config = dict(
    n_layer=13,
    d_model=320,
    n_head=4,
    n_kv_head=4,
    head_dim=64,
    d_mlp=1280,
    vocab_size=4096,
    activation='squared_relu',
    norm='rmsnorm',
    norm_place='pre',
    norm_eps=1e-06,
    positions='rope',
    rope_base=10000.0,
    rope_fraction=0.5,
    qk_norm=True,
    attn_scale=0.125,
    bias='none',
    tie_embeddings=False,
    parallel_block=False,
    extras=['local attention windows', 'paired heads', 'shifted keys', 'gated attention', 'exclusive self-attention', 'value embeddings', 'hashed n-gram embeddings', 'an embedding shortcut', 'learned residual scales', 'skips across layers', 'weighted sums over earlier layers', 'capped logits'],
    init='uniform',
    init_std_qkv=0.0375,
    init_std_o=0.0466,
    init_std_up=0.0537,
    init_std_down=0.0537,
    optimizer='adam_hyperball',
    lr=0.00462,
    beta1=0.9,
    weight_decay=0.0,
    lr_head=0.0045,
    warmup_steps=350,
    schedule='wsd',
    decay_fraction=1.0,
    decay_shape='linear',
    final_lr_fraction=0.0,
    batch_tokens=[32768, 65536],
    seq_len=2048,
    doc_mask=True,
    train_tokens=538400000,
    steps=11198,
    dataset='wikipedia_en',
)
Each number is 500 + 40 x the weight over its row's rms, rounded and kept within 0 to 999. Layers, rows and columns count from 0. Numbers have three digits each. The size before them is the row's rms in percent of the matrix's.

# q: layer 7 attention query, 256x320, rms 0.0375, rows 168-191, columns 0-159
# k: layer 7 attention key, 256x320, rms 0.0374, rows 168-191, columns 0-159
# v: layer 7 attention value, 256x320, rms 0.0375, rows 128-146, columns 0-159
# o: layer 7 attention output (transposed), 256x320, rms 0.0467, rows 128-145, columns 0-159
q168 088:565537521518597485544497518474562483493469553514519568507528485508536518498515511490472485561432448496544612531595470477496509542522506478506503505495465541533507439448562500571505554528507529475466485536500508508534549487454467468522535543494514547447491481462555485580510535463542473496409442447543488477473500489544557558562445486471604508441490538439452562498490508507504594470472533530523551534490528481512499513536464527451491449505448523501519487487479499435485446469478528
k168 101:478440584548507459563593546502670586597496516442508457476502559514550467530456476535466441595468484527562506493506470501500443554520456472491499521499472416543491552521474532471494485521535472498478511479447451515528444478433532491481454484424497584463463461544527508501440523504549500531421551487476440494450454512500506549530520501524537583518501538525567544508474463592512563500588523483518501499505519507519499531534522514543461461491494551452497542474529531523499512471549489
q169 081:485620467460404557469454432530422443509497432457490478417508515473476523511497502509546490481521453481478493461437527502492490495465503489557475458498450495459506584463524521418473515526484522556527548588568530569568510546483474429489484552459538493439471462468494526528470516537498417464412426538480530503486461542521530524511549512522502558465504438403527523514566585500495569531534464491484519500484557583456586485423470473470485515478529454504466520523551533546474479529452469
k169 088:427497431505530483491481537488483448490483525465419550452534493436532440533412536478471462560496521498476511460562451525498508455465432548549586521485459483573484530402561460492528524480516491555390540444541487528409490478482439506523506452434497520456496547489534522604550530501474461469515484536476552484417409493473495546520537526484502560437485483515446597452480506495502470504547493500510429478530461562497447476541498513546543561470480527494538437486486448526503463486448528
q170 094:598545475426368483466487463473482465582480556455461529575454441546524562531588499538518556470503494497498499505532503455485489491539455516432583507541473492455425487523478561514432551413533500518427441398483584532438490397476424536458489477517447479584554533532496490504523452491478455526531529553488474474523509476516493537449467491486506475493515524431541560481515498514536523529488547540494439605529497517456567478519541485466454539536490541421461514500445471443499502540502517
k170 083:542554403555492591493394527466437475484442488497516610534489499495446498486577552562451434534466452485470510499518543436546421509564516511494502465457510491504497490534534562544541480479460504451551510541507542475557563443496517523444467539501446417507462564543479528425511434526438505489515505532529465554509484457491522516508473500472463526503448502478549416428523508499533508482459469467451510534455509460474479518524503445529483572523431552560509456569484443471480469513474495
q171 081:503459549500541478481495509413501530480496563469505530566505494539448575488493474473475476533525497550499521518537489510540525499479478507477459546499488501512435438507479441471519449492500482495464460509390467471578528474510510551482506481526489442598448421505499496442522472540569571521499531440498442434492516495499530452471429468526509548495471530517518493521504528482486558491487576492557491457456452504477464523511560538518552436458557508515469444459505600477481501471573493
k171 092:530539495514482514516502486461524481522478494505545548450491465552522515468477495520502514542542485546564429525450497478562550469480589580484522457480506558513503447558488525436510456515481457534425495552449521453501503488539532499520487508607538524532472495444516437525503501503558496497486499557568476474477505501458602449425474544530552553527566474504589531554471490493509574503480452512524512498490490512474506444468489438438521471425550502474509542483510568433525523503453490
q172 084:587443461481499519509428575504519474540437577533481496549522508539466439428412540554565543533471463504513514532594471536494472495544503465535382497519497568515517521558462497484443522511566409467432444487450515454459412476534454429525447518519462473479508451512469500490524496508423428525550525502524491567545426539475520469578474466548512557484518496521490456463503452613488472456483501473478469565495527558457549537497513408542531491480593494485464467569509456553519529439518576
k172 091:526483446494483527517450528510494477531535514545534549498529426459516488495527600475514532597494470505527549488531524515525473441487558537474510495435518501499499527422481461519523370456519468442454469515562616472506544483450498478368565530534549480523478509470492506510475471528438520530521486519581482531535487450459538493530500477527468522527595498475511468506568501507447509470521484461479425453474506506483528462567590480543522498514501474524482429530538437514540445481584496
q173 082:492516448461415537447453588492445427532507556575472564554488452552439494438502529533438448506490574484440476498498568541498503514546470540566440532443452557416518433497426535651507441459476394453473518488543474439526488522526487533491533523513521433513512497525470525435486485543466540522507473513552505544539465494511565491488448516494516545495479527552504482511557478559473502454548525483548482498555472447467523507539570461482518454468539479492444494573517449498479522529479503
k173 093:510495489550511497521503521441478442538550500504511580509448516517467548497518490505447529465604437501424546470477503528529449518558490548476452467474467583505520500505441517584500441510486475430481493530456525457510563499436584476479517498485505434561472536474511565510475489506473481482497418449514488554485457461487549495490490547550479493506419577456470416473527437455463510479530496476466474562587526457455493496569591455457496548520534470569523609541511488494605471526497503
q174 085:502529483519570489509538543528420470511471433566508507481512497451467570468479470462477473542580505530471530474627514513551535485540552521581488540431488636529540468598502444544478447506476483572541556559491426478558526570487494522545540540496567494511473487490509514505505530541523476483466484485488555513417502491516548588601500518453527549466459533484422465466488497502467525466513415488489551559442571439463476451591483514472497479486503455536532387437507464481494444455496525
k174 094:518478519475535499518475486426446487543484518457527487424468529496515470590473502541461433469560439465542492522410537481471449547446562467470479506475457450487547513523526492584430552552550486460526523450518453496499495492455493547499484473483536458516480488486518485541496539480567529439474442407496513480473513499534477528606621497522550528534514482497473513482473473445482396533590462507422522468544490482476477459463448538491477505470556506463466504558485506535521488543514479
q175 085:487492463534476531443473434468455437527517496562476569480483535555490527504518532517491470497415449539498589534436545500580434494523488497514507441456504480476511489523591502478522554496504470394404471538450534561506435384495438463487507520545466499528435528470509497516544525476540530510564462536540532519532468530470475440523534493481462521448531490508517510485605416633506509490498494470557498482508487501483543598426532499473522463447462517540518572577467438482480443464475526
k175 083:499491594439549458548433503536522610563546532494495397550473512523531543443512509456471520414435480564510466459587450499427517532534424506442514512555470499570503508512483531437459480506561492583572520520540488490475521598517502531574538535515481465436542494489536481576492538509527544528518489439531495507542597565506473556512479464553522568559496493460437521553512563549509560486521586519508456521495495549495532523492495530536514583547561445530538519457513495520488509479482534
q176 090:454483550481473484587408491472509588428517489420521441485504569490557444510470512500498575427496466552471510512481520509533535507435492529455486448610569512458521525483508487331457450503518508553450515480518555502485550448487462443431483447548530472539501528448509433510436514504468547518471507497489519519502523523532544512528538496545425467546519514515514545527438540467500538584457482504515499485436488543484492463415480513446516515528506459452468575503506535504519638499490537
k176 096:497489414493421548465562545526518425488480530490464499510516462478477453501525486461492478542464508531508464438584472484439453433501499566496514494456536466506494489508556489492569498486474537466392426474508488491421465542560489478600426477536485569500567458494480515509558440557575514525521523520451516550556534515477477544428534472457528432452533497517524526543525505618549461455563501478440455443553481509410497557479454451451550494546462513492472434491482428484449432540499558
q177 084:394478533484525535463492530507480531492527586464512562490491610552561535456512442465421475481509547517481494484433495506546463551493507503430479477487461372450520556467499472453501520530501560535555465530474504464503499546432484477445497469530499536555535509487485489527459496583517520525483450486542510517525490553506455452506584472521469490461546505527502505494540413546482542505458465507501505552550482504431499537406514487355516510543464494516502514461465501444468477582504458
k177 098:529486465461523453448507477590496483447450616526540535533520524492445519451502483450437471462472470505433609501488439496523492533509471490506465451453495587552493504521592478522508495560474497431563404545461492472458417468509488530558527490497442474498468446505513498534583489544472550506509528499548497452458568547525484542511505481520463562494477523536427569414523498502485529480516503495432472478500496482526516513474474465470535551587529461475497491494472481478540468463481527
q178 086:435490434582564613479549484491456431528565480521514524417545517486431516533468516541531442551505454515470529493421475471512455536524478480515486485434549493548526523547580480559543563559457501390448564564490468523537482491500522467509466537436453483506428517505498541495484479474534468468559422489533544525503485487485546483499474530495500498494412464536477455487547521504506472422555498438450539457479489430518493520479530441550525525465465574560495556586455463537405470441526451
k178 081:503490610431535415585449480535524528538481548541437448536471467517545547483475507451475545429485494476542457481583433537428568503484421465443547491575490496551506503513473452431535517498567474560557587458486489516467517555512487533569593509495538541499612488506501484538491539454489485480518511461470539509479512552512505503470474475515507509539473455502435535586467555487479470545505546582539490525477518525589534470518475618526484499548535454440499481426502534477503487505526535
q179 085:481373570545697453648488517511574525531465554521533509502513536574492508448455488493515534502531457502544486530545473511462517517507485493435510480502589432496486528477529430487495479560549489512577463478437442442426468501516547537552492565528521533492544553456495457513476517493543501463560476469497497463479507479509513474562535489482483472473490510514546510465435502511490459414505573532477485530472520458540516530469512483444538500525525492520472486483473436507489493427596514
k179 096:490479565475447510522555449573620525477463475462474513456507476554491501491542484519507542592540461488545501516463459519486535467533532440493475453495485495463496473561506458442504432569559491433446462500478543502534409529503482396458474534541513499496511435480494495494558486451537520531516516450497523520495552578519534581536499511497547472523553526496556511539482540579473534473506549547508453470469484438502545521455468508497498376537474485474448495507553415468498480452514481
q180 084:500440520515508498555489538557576579444493486454467507513412475460494468460471490495470459574502537526527453434527514444471510497452409525533497466538553466472536491508472498536523523543540542464525512464499501532454402568555480576570508479491505518555555528559477420497524545501498443491571497447536474468567476517521515499509504538452533493457477509536497437502505428517445484414456475483518444519494449452523465529521535496494532528503538439442502438488437431516525543453485547
k180 089:511518499447463569466481395571477465447504511524539490482575513407463515532507530461497505456539535514461506456491539516480481501497512433473463507478486517438530515537465546492471481554490531490508501530490523510524494616537480500526550541523446507511503465500489454515540485485463492516525506516456463517517516521552460498446469505525461498482476478493512479524447478503435524492482491470508480521508489494501598502462462539502516465564531455508415499472461494455496448507505508
q181 098:491481543504457488416543499581580523548512521534567500510497505511444455569494506518501466563403461496480573540538568470519480525510528540529494526514505515459515542420470601641408528486481470439457460460456516429542532473441523404480442561515472474492551465514527501451512450498478465517503541475555474504555515483491439467494475481556530471510472577483450473465551452471465548508531486486454516531520546505451563455538441520517456564525510465532498441540451524494493548576542489
k181 106:485482524536552484549484488559455475506489420581503518524463557531452511600410561498526507468493563521458604452543508483580441483485491514584444497465417593530553503510478533537475507499419403510504526495493516521499574418488495497542527497450482574510495469494519525442449432498483503496493516564519469555446448481462519475518472506486452533540516630474475485483496461551494516478488491472485561462497460527493573496536550503522528542540474560555535515541544508525478572529547526
q182 092:529457473520474457498567506477572472451474528478485554509445466589519552455468494480546506501464567499487507494503545513486513467470430582570478548512444427491495500497379528482558466481498491495429538518495555559524408445520425478514492433532566521499526546517462515385486503457500483480599508541491484457521465561514488448497440504507489497509462532459488467482615463537533523510514579498531497525507464562497463539506536506533472491432484448486553556524545478502451489471450538
k182 091:475504488525533495486474489549468533450538513480517517521583520507460547445478539492479523472433440538524385573488520443480545471517488464523568527490460459488483534492477584498588526479430473522452436560560486447551484479537556563578477497527496457461599537524504466595502389498535488481589522462501489518609549459528464412532537498560424529488449426456459472504527547444497545532532506500503544557472571569484490465472503463459474526510527430526528544468438567490433431523530542
q183 085:557467487491508523499458482424523490569505529505478530527516507591473578535545447511467563489432472520555552540472529465481473561523424467421568509489594405486461513553554482426500453473537475480439482513525482513463541490496476541468563467481532428559492503497520478480488517487571543495527497512496505538525506528533560482556494465583471462501502509514543553517463475510524543463510488530592490516467508432484484587385466507467515479550484483528466484464526481506488526486560503
k183 097:556462532512489463545536571420589554516463446464483445486462458529452502446523525487479491554462462538567486516567541444382454478511524497454477435539512485552459480565487522524524460485488505442437432502557576492503487522488466483464418478522505477489470548524530530479524541496579543528448496517503482502538451515462523567551477471555580463489498528499587541561537526521561485453536558506523462549535480494489484554578486489455535525511469531514459493494536476496504448487432460
q184 083:482546472522520482475532461465477483538508498518550512469570571551496504532533502463427453508442439536488540443464457484544478483485533598532538508477554565528463504515506471538509540574434525516458456585440536514495469400555473487550469502440455572468454510523506518452557512601580509526457476495427490432514524474507479473507515496489418525430502548439435506496598463440456538519515469506483462494497500516490538485542530500384530501485473507536592563516479472500494505505555532
k184 089:477489575491560466544403548549566569572481446527501513493532512562542464463446474564446441482430521557454443511497471475460565483465455562529539517524480546550467514498535522501446475517522468483573568488505435523516570530534475517544567489491471480468533547457488537586546569539482488535425503475525516476506479499500527484523476486505426551512548439541424568488440513570489467494540475499481522515485511539514519458489452489527497555518460479495546515437559507479523530431504488
q185 083:452463477568605483496572583527580591476532504493486516523480495525553567437488430447469492510559532497510439427473504414509528500486457501477527521489507449474497483517433459493554379529473571496570498483480455482512476505547538551481520416531524518534564505541561498484545491502529476495554504451520461433530460484532434469512533491526448461483453553531462425477510438403467521421464528505496466485499480437527430476486557525468495547501478527492534474429497474501476470481461500
k185 094:491514481446475548464555404555468507495496512548553613523530495521442519520498453501478587420504531501531486500485503480498591480490563433469517499534476533471517471551486494492485493572495499452535459497441516488563488462530539528527564495567453445536559491500484508489545463487488445486526549442491445461542511485525511449519477514537464487499565497514483522465464503477445474529446478527532509556540541468483562447436476550457439491536482421457490496474468583489537525572471498
q186 095:550547515497497467473487417425480502456464519520478494512534508382512478542504504448515478436525447562474523521537470534571430494484533501431502527519443568519512425605517450469471580536466529541447465539489523485573521458520476432464525525549511517479484520505501452507465557512528477547505477483514500486515529587530545493509535484450524515454516516414504468535458502501530472620501457503520513433512563507477479477537484560495505400530491448495482458585512416511475384530488510
k186 111:510553504493550482475462571518482527565505501483565471533536472531504408501522444497510512459437447510506462511564473523499492538516564471509463495486502443533552520560457534488514503440466453506623560525575447435513612531453464526510520431493530558464441482443555538495508550472491488494454519464512500429483519470486524554533509477486503535507520456497471506509552501519516465534480484472418543434514486487466493425520476524582499532474519548490486422545480455571484505501436499
q187 089:442489524496548505557457451559559515489492457464474478485540459405565492574459548500510527465492438459510458488484490472437529478510480465495537535515532519457470499421516476498589456475523558561556569510540485493447537532436509517538441552471446518514519504499516552561509474477523431473448470526484513476490478396506537481469537510437499515457478513466563541514460548399521514497482535507519476522514477469521569503578449514446530548537474540510467562481482547558481516489462488
k187 092:547473497514515506551507492451582465452485474437420537400514483519574559540565542499548485495523466457479473472570472492469571540496364556510509472478550453517481529446478486495514479489537488461432611441511549556429507488510525457488518476469514534523483540486568494499527422446506462512467494571478494500500481501472511527459450507476507458473541544575548506495460494545544504458508532541568497488530506489525519469499494537512516420536458487499503569502510481501516502547426446
q188 086:519553447461392483452457441449387382519513574523529479521498538508531511413534501494461473513581554516427482530493483533507472541464550496514504433468484502586542537499536480551474488463471519501461480454388483445541565468533475573484480518500529509579470534541460460447449491485459618445499457509512465454474528468514515482499466513493513495585524546472499543459477565504536428532542488504514524515527521514499511514514553486532489434479561501457510430487469472531541457444518477
k188 096:538549475542459465503556450428485494540456510479549435562443531529538528466486476459458411547541492525499488486418509429532414497545480560489505498457479553496540532545502516526486445474473482543492505553515454445527519518539510422519419511481532461486510495531483484500483500539497561471504526372473462517417540527551563551532565469547509559539471443504497432485589524467506511517490471477431510508554487525499461548542532483528500447483616507474514518499481517575535509502537492
q189 082:528442498475491486482543508511517533522564552565528515512530420455438391559498521525476456510485534421498497519458515529484470529512567506460537495494461432516506474483536513557541526468569503490564463482536444505453481548487490503556520508487507472432456486434491524454473555438544537406513528511486521480524515508542482434519510476475527532495520479504493541464519506519531424528580568499523502423546521460593520500505445483532481439477469482572486524526526475503499486474472470
k189 096:494480567562522453552561559506547560486506437468452460459480566523522510522465512499497532466475476485464593480421448512454484487600428535630462523516485544465523538515476514439459526536528510590508481555479472541533502507434519459487492512432498550511463516485559509468473548450461499460463474568491516482471392542479524500412465517488538435514476526550497447484509515461476567507448554521562526468487463486575459569487557551527493439481480476518486555541540485519455457433456476
q190 079:604575502503482504538435405483514407546465525526442497506550584449519504503454522471505522564406398475429568457553473441547455485465458444476479460491441545516482483532475544460478507505522480567468500453483475534582556551451414397544565518454518544496529459523531472594480536461526483507500452490524523499531518541569536525534525442482559503487490529402515533477434489579476516512428491491468527514491586512471528497540460569462531447583518405539519471473513515474485478490451499
k190 090:513480509522515457525519533439579552555492601507485404450523517497535479593562563465480388482445462534535457430494489506494427522454488484545526476469529505551523540485504516551482433478525497504502507487514505495461510466452489516587509476434544527485532538516523505506484565552541514453392524497474466455460523537553491586548547518507516506488518562474461547530486471519534514526507447489477502483550508553510519522556520507571525481502466618477474457558504473508455586501528483
q191 084:560540520534492464508509434451474433470458472449465546482446468545494560467527459461564489520505461478592578498529521435449427431560420433533541502522463493496442556527575505453454531538549482479462450476572480574517476524454460466463437546514528545509528526550524507545501539490479410507599532487498485452456490508495533527584545493472567461535459475416531535454554518602533452455563516529534510496490545461578475555540522526511504520519520517482518467514474469554459462530517549
k191 097:499550535497505519492517487432478532512521509486463481501537520549432536576563504480537526546450457559622505551572548467457480467521501497559534514534420471461440482487522533476583462481527499527528603545537484494570478480496498556503492572477436497518486533570525440524504529456499486499542474501466474518455461525503475543522486453464458500500491456448473457515542536503534552514549523525539480569430538514554502509501467554562506527547476544476487439526483485534441449479540544
v128 095:483480491537584491546469547537527499524508601478480511498512591468537501411484475509535528488505495500479523479493473554531503539478540502531374427474484531514542507482439462473466474527490462508503494475483468547436447470457494503562520520476526413564497492446466495484439436501466528433506514505519522531428500445501430467491483535441459489525482575463493505454377480461473542463519553508486508554579520535496475488554510508471503538487532518447476520478660504462430513456417471
o128 098:532524533535430463534457469452460517510464494442498494445532444513478498525491446467517440622494539523519494498525569526499480411483513477487526535504539468528470503489537460513551428467578541509564544499494540464484518509579493597435432486525508554469510479572526505494471513453539478506538504490557478496522574514471479505522506465515516545460527477574469435542552456498486461519548451310524494454437505466488491525474459558471527498505532530585541535529475504556522486508522554
v129 080:441502473516418499480475481456469448480493531485476477483560526528434511475534516541555495530479460523447559490500547471476501550534463487483444400478516561583445560489529449488483502551522486454456471515503502493459485497388516515463440513493469445523489533518499464474454491552540578458492517451467450496456474489509510444572495465487514511444475524483470519519556534512525537433512522517448545538545568444466491463547467489443484524473533483517537508499441522513465553451434493
o129 084:441384616684635494497462577584535639492533492468498504574490507438549513568460480474480505488490472481502490544522567469557504481492543516501494541540548470515537520520544549510548487391455482536481534470542525457491514511538515510537485540527525505500491479537461457485530428452454530594548518501481535540551504444476516487480455556528527476540473439525495485495525520501427472539502451391495486499525473512486478525483465537569558469517487491477473494557540499518509505452474450
v130 094:438526521454472444529536488518445537561488504468462439542536521492506548506484513451437518499456500468498440432495492518493554541499536543509458497489464453451448527514500564543471528607494472534566528525508469466534501564535503470548475484509508513429521499537565477477543421526491449446464552462492546495475503466480486483520482435537482488517565395528490507516516593523478519517508566511539506548515581560487525471517448533473427431511556528477486474482533495467550546469469506
o130 064:493571564355459474468439405534567558529477505515533498431435483498532492469540504568528486486595483478452494538516487488448505488545471450486567502482481550509478462543477491450507481530575467536477470510486495436409465557428485474487494504464414491506474454536480488537447531483510557474462542482497473518502459587489497445469514500511525512532487482521496575479518504432546594460464511607536522500486524500479465560534470540528497508489510488457514543489492588506525549443450482
v131 109:425544500504470481442486631494503551526503493537478529500510462395547534525530508491514505523480476428457552442441549505472486480522497491528520523467453443452491546454493442539571524601541586467533472511571469561441502498454525489462522526434420425495516520509491545472540472509516500482508529558516490525448473568521486456518526439453465506498501440498539484498413551603510459511568547494522523439528501519515481476559444488508507466492480501567502516533528491499491568566466474
o131 093:525528541550539526455512417586471544528476523459466487515541558505503491510483459446435492502475477581419411484537448467548526537522529500497463511469526501508477520540539533510490471453487456502456514531394545508484551489520504477496463529487574547434502478499445401520508470503488480488565450546455471479515524448506473534507479519559609565493443541469495492464603437492506560460520471445464498547493485470504528527529593543498498465525491494485527509484512521446453535456516510
v132 096:562489533496513506514525516474500547498515571550532535551449517483420433428499478527565524480550501515520485538499491518527509483607485442544554557531505429499501474509502447483464523438533566561509473497523524534528511392542527519409499486496472479557530519477458484480497532510530484479489533459525487524441556568542550492482561523502479496518495474561415520458549519512512473571546490495449508436489492576511445587475489495513493504604477511498534457499499473433543555526628517
o132 095:479521449474522499581483506504527467481500454558463530480526447528515500563485571472490598506427536448530455453496453496455548447516531508499540499533513513547536470486519438545492482565465504436512576526522475541487468496432430516464510436473484555518486483499537534513520546487537470475585395559487522486577505476433502511516514563494599499516468480456503508530509491502489514456473507572483459484489445489530555473485471449465521469380480542458466568514472535568460395478510482
v133 090:599500467514502470497548479473496480520477372421555620520481430494555526502548477487580520448557508490508548488542443438532499525499485534511527592494541481488533456539453486443528477421451527435502516476435469509506462462487475527427552467551542575513468535491519499447585508453495561548613541477505482467565518513526528548402489495496560483449507522581510478514477498516546558511442458492481532485514425498455502472463451528507498548504455508503516450564454484487525483503498506
o133 087:484529490550533511547500568542459450524536479557496504510515485511503456507510530511453559509443418426559464505514502552498461475543439485457474513502496472468478544528555477531491484595563469533476585531537462549531474551487478464471481503471488418473478497493498493564473504531484402499471439551481505459457534525534517537649480489493483507454502482514479502547569492569467466411546505551436436493512477481470571512559555417530431474558495559428477534480533502488450451531633519
v134 083:558529489469414473450565382481493462545471465476455471483491506476528490519599518508590482469480464484525487560467533533494476537575472413465515441479457431559467614510522532513491532465518537539461477506512485454445482509437452502491429567517517496504458549539483464557469565514515545491487541558475444515497535535539519472552546451512500490499498553447469554466500528554558519539479489502505513496551522499531544549528523488536519521481464493500489477471363456582518455455532526
o134 089:396409665678663498449466554593568627498491526541500473555500475508571481505506509551487528501489485465525492464491526466531516516482511492445506548492483576497483453481500511478490483481431511433548504495477525438530607505487560500471581486534468476500489478470479486492533365507514472547487489503491550495508471468483466482521466495527506411521495475528464489464483568479485471502507490516517505531532539474483487465513502552500455507480534534481527482527524538463509517480454381
v135 082:470498452474400486439548414485532448505514498456436495498497566478508531456581527493605478537423503559398516535512515535446458510488462528503524447511438496559447516483544527469550473467544509449531500498428479481503496550416467487455491497466502570584463537518445527490498481514523536485431526590441436512554467498500472362560452412495524533489489574465534527465536529548561474528512532528464508515563526551496519562592511508463522554491492505521495530510444499531503489425432454
o135 090:403444672651651480423512499640540644438505513474500442543444461499498516479460492491458486499488479486523482519515544512558525496513502487458467522533531498518461524532537500488485499427487480510480574490515563445469537448513591515508454571550489457431507512470501487474505432480486508641575449485554528499510505448514522510518485493572512465565526419516491528494503522497457536482510473424490539542498458486513464470466462567567487491515511499461536486512543520492467529500475485
v136 129:428511537521503480515512521587574595538471498567548386535545518493475417555542487489439497550451460491558490502521492515499509512530515534516436455492466596574449545480463536454478523562491403488487503439505500479463571463499491456533496418468497463483504484480472514509511540512503585543454458601489551519506456465454496592523515519504543583548534555429550523551533518627496477472455484521494475514443522498496488517414496489471497532541522457504463478559432553449480454543494487
o136 109:550485498507455561511471479452531471481465461530427472465486480517534485418506567546518503467563569524488426522497537459473558529414501482478522434468469489441550457465444583455505524479461478448550473521550549529493444470616525470511540575558468543483485486479506555431521486498488457456511483502449471455465513487535546497411500519519453436539516481558529504490475490429526398493503590516534490532555533522458550458500528456522553531454463591494499461472552506460492488519465508
v137 107:558506520492437530442518522516478485478481462586548533501498592518469425529453485520507502439509487481486504476520500500534443489505497447469499561513464416557465457533439577498481517521519471493424492531499541566533526496423453448439463536556507446522511438439542480495438496498530508499498479488486528523515469560536497561491506486520559480452492513554467492473448478557488503503495485478463513520449558483455537481588478535499496515518515481515498471552560525499509557496513478
o137 102:463496576529552498537494481544513516564442543513516530505496517463552442490428507501530499551528493496492454464457479497473552565489508472473477427446557517506527533493459470456475410486518553553546452515493444498476474457604540489546544530480516514515494487564415530565515476507431500484453540549526485460530487560457525456511493571474451565519492543452518543475497510505455431554477490509483445449589499500564497533471503508472501594484532493524575481462555506502481564508515459
v138 122:540538530515522497490407598577487544574501478558474506488530509514477441590506564547539492547407435473459480567500445481517466514493438496464555480501424392495446511491489550498593513507574482509500489582586443597487485520463468480416480462512472508485519531523491547481547497471560430551481470548469554502457493606495568461461489441530486494486474541471476487492551493521509459498566579493489535461494528453545579551570522518527524516548478507535502508531482474497529517519523508
o138 114:547485505456509479527520495538444495485521540455512523545429449517504500490453472521481477494528565510462441425483497496521488538508529486509482474497559530500512521477433519491424498474407530466490503426385429478484544466534550425495560530511514487455609474467450437467501392611423523445502475471461432484503424473523481570531515611461515486446474544478492534443478543489479526503433516415483433507468441484496471484483494474472497459489540502494557450472482503467456540552420416
v139 074:509476515521606523534461646541510564459510521473489512487452522533480460596443488492466515491510513472484547484486403535490536439469540500568498545493475498453515492529461471478493520417544560495496487516540485555485515528565510458487577541412482517490578459417510550534523518444470494537508470495514550472511512545517586573482525505501489471475491555528461473526417427492429428473501481529465467532490490652512451440473506468598531522615493537474515500546540473485573476507575544
o139 087:574632334348317547583463461430421363515464507489503546474516488562443509433521494507494546501493449507537472486459519487465481509513469529511525458508530466507492454509487454537486480585489535532487508512465470533567499467503458485502502416507516497493451524528545559559437455547496454407489466502527449562501450501471498533489506519479473573468499528438513469483485448526549567507528522484519458475486487448491508497509507435470468471465476473513481535460468504517495477566483495
v140 102:410522442470465511432564537551517459436488472448455456466536439404582472473460500494512480568478529500463541449426526513530493482411537540549465503462525470486517478507567437527548492581504499412414520498456547526415468450519500507474425459510524540518472484426454499530554444544519558507441514555471554539463505508489516474533557509476513451500506601467611540503505419572467429501527506491508470511549490499478523459485529469451559452481454556510532492473464519570448509492490505
o140 091:493486467524525561368498539582505520559547526428457510546540453564431513521559474540470530485510400485538421615513456555484511523565481456468463450524458557496510467462538500482516511523577454469515504498451467452546505477515519518505550479507562457440504541529533537485500471470433455503560514482587426466548436579574520491521502512503510584485477465514495507507541551503525617447556478513532506517517535494545476524494504475550491537488565501496473487532519487457487457493504517
v141 105:562519497474496537457504532489463446447517417549584617522499487490484587535507471528535489529515467480490524503536507501538458528452434552489563531542530468478533466511428478501581449501522463456529504585484611465500412489439505516554482515538467497515490445469574587439528486483492499489544532474535485487559498531524526482488475506550381487416511490486574466457522455449530516481526489479440489484456478424472521466472530504514477434435469556547520536488516570499481431548498517
o141 099:475546504456489481526543494519483444503483498470416465463520531492480497499478547531492570501499521540490532503469438556524473566521546485530446494441523469495479511466506529473477472539502475543481472416477364509503497534548502477440516476476514482541559481507394456620432550509561452477478480492497532514455468563484486532515473496442526542444565491576550507537527519534444472559460503512504494487476468561527421576480526456430510476524521425430460495491570435449465528380563476
v142 101:479504471503514529447494502441439490494505452455521577527481492468441556471462476519507496473571524465539512523432449504572508542448493437477545543509535433437525473497469519505558571444502572526505500536462521538522532473482492498451451513536468525479480477501559523351525446424463497482582517418534479485515490532546365495459537515520488508473516516521466477508458396467537509476484418505464477548518450459505503547478493532497465500470468514492556517579505535465568528497544510
o142 100:496500483522538467546541507458474397588493473538487520464571483459526475485449472506494522561464524501472512486552529568479467490533510522541476464474518516476505542564489422495481394534523425483492461457493447446513465516495482468533539481451519439537490444550495496586520562520539485461462479585460488495466496557455592574518478449433566545490489479545522486533536563547456504466579563521458479404468584540449481484460488473514536434519522469443471517456526507511535567505570537
v143 077:512495489532549488556455488581509547430480529499534520470495506475476566529460502458452496447486574483571536407474462516517520468447564505564515458525554586540494468497458445514472503445496515495569517480511537515530568508483502540484544561488469455469546503474459523534516528544501504513513524501532542491589476471526483506431515500472492533491502544488485527528444460558501526438438481472542510494508528537508491442424429516469533589555473466520494432499474494508482570532491507
o143 078:528536442408375517530517536470467436529584449493471506424532577547423494489526508433453494529526435473456499539564483470455473427477512535458467522493557419476526439494512547563539534546597523540492470554553526492479494466554505510526506508498521475498525524505600498488485413502488437432535435534554535511481529477486531501480496485486501538546516517427499543503479484492520451487576535473484457481500542493479504486588530520580495456498502568571482462489464440483496484564510530
v144 075:523540512518428521432457503451446479516507491474454405518521581504444582469488572522567526581389406538475481543508542523516513494495488457487493457449505476521474540499588558502495547563500514500576471531485486555508481572444501492506404505466468449543472589526538539560485501549509424433496517535465436506479491546530476367590533494534510525506475448465497512472518556499513539525559516486517477506577574508494539573609505484490461518421505521533534491471479496501493483450466463
o144 083:392393682626647460455475436548556630459463559446467514535493457444537487510498477501492510474522514502498544491513441508517549538573561523480505527524478534526504435494486475484519464446474511504472522491470545441484539440457571500485546549512443523467479462483437472484522470451529556599534531545492475543572508519491471500478489516560560508528506538509489530494548546540488548460479494489507543505497435505484447485490486602517571496477520476508504473580509539527495582460457485
v145 083:491490493503556459517532430531561475579508538456487481458504507502529507422482492510453531496465536525512485525516477474496540473496568489518480463541556516506507453498464489431414502417545476576490511439449533501503455527587484456565542451506518504550568477503471426573446500536518589518513510479500573473476538490508503581424580539521497502550487506422478528504494420448390520534416456499481444512542433602477509524489516466505528535623530476427521494425511467475519485489531504
o145 088:538599431373395487535522485406473431483509464460514538483474487502481477474488508503553477572529496467490524515534504562473488483485523530558499461461502545459509465480473402566548558528488506458510525531511483494540501477456451461467509486492473530465464517481577612456516492485504431477496481492579498528491496486499485532481479436441452521457514502545488494481433562446579497482591557501539546483487512508495511490526462528479479483440441555512488528535470511521530438556479528
v146 100:476505463491426472490513476422435408453487532453476526458494504527529509441532523490558479517587397514540520541518458495590472511536463513488483489458499465518474406530535481485512493437521538471421451544461496460526527446495493491531433540563512594482474511503527485527460466504534543421529497533495518510540515534451487459468472465502563489482504506547479492524489545489502509494491435491496492449516520532480483475512518505551509524425528492524511526584442489567510492486475503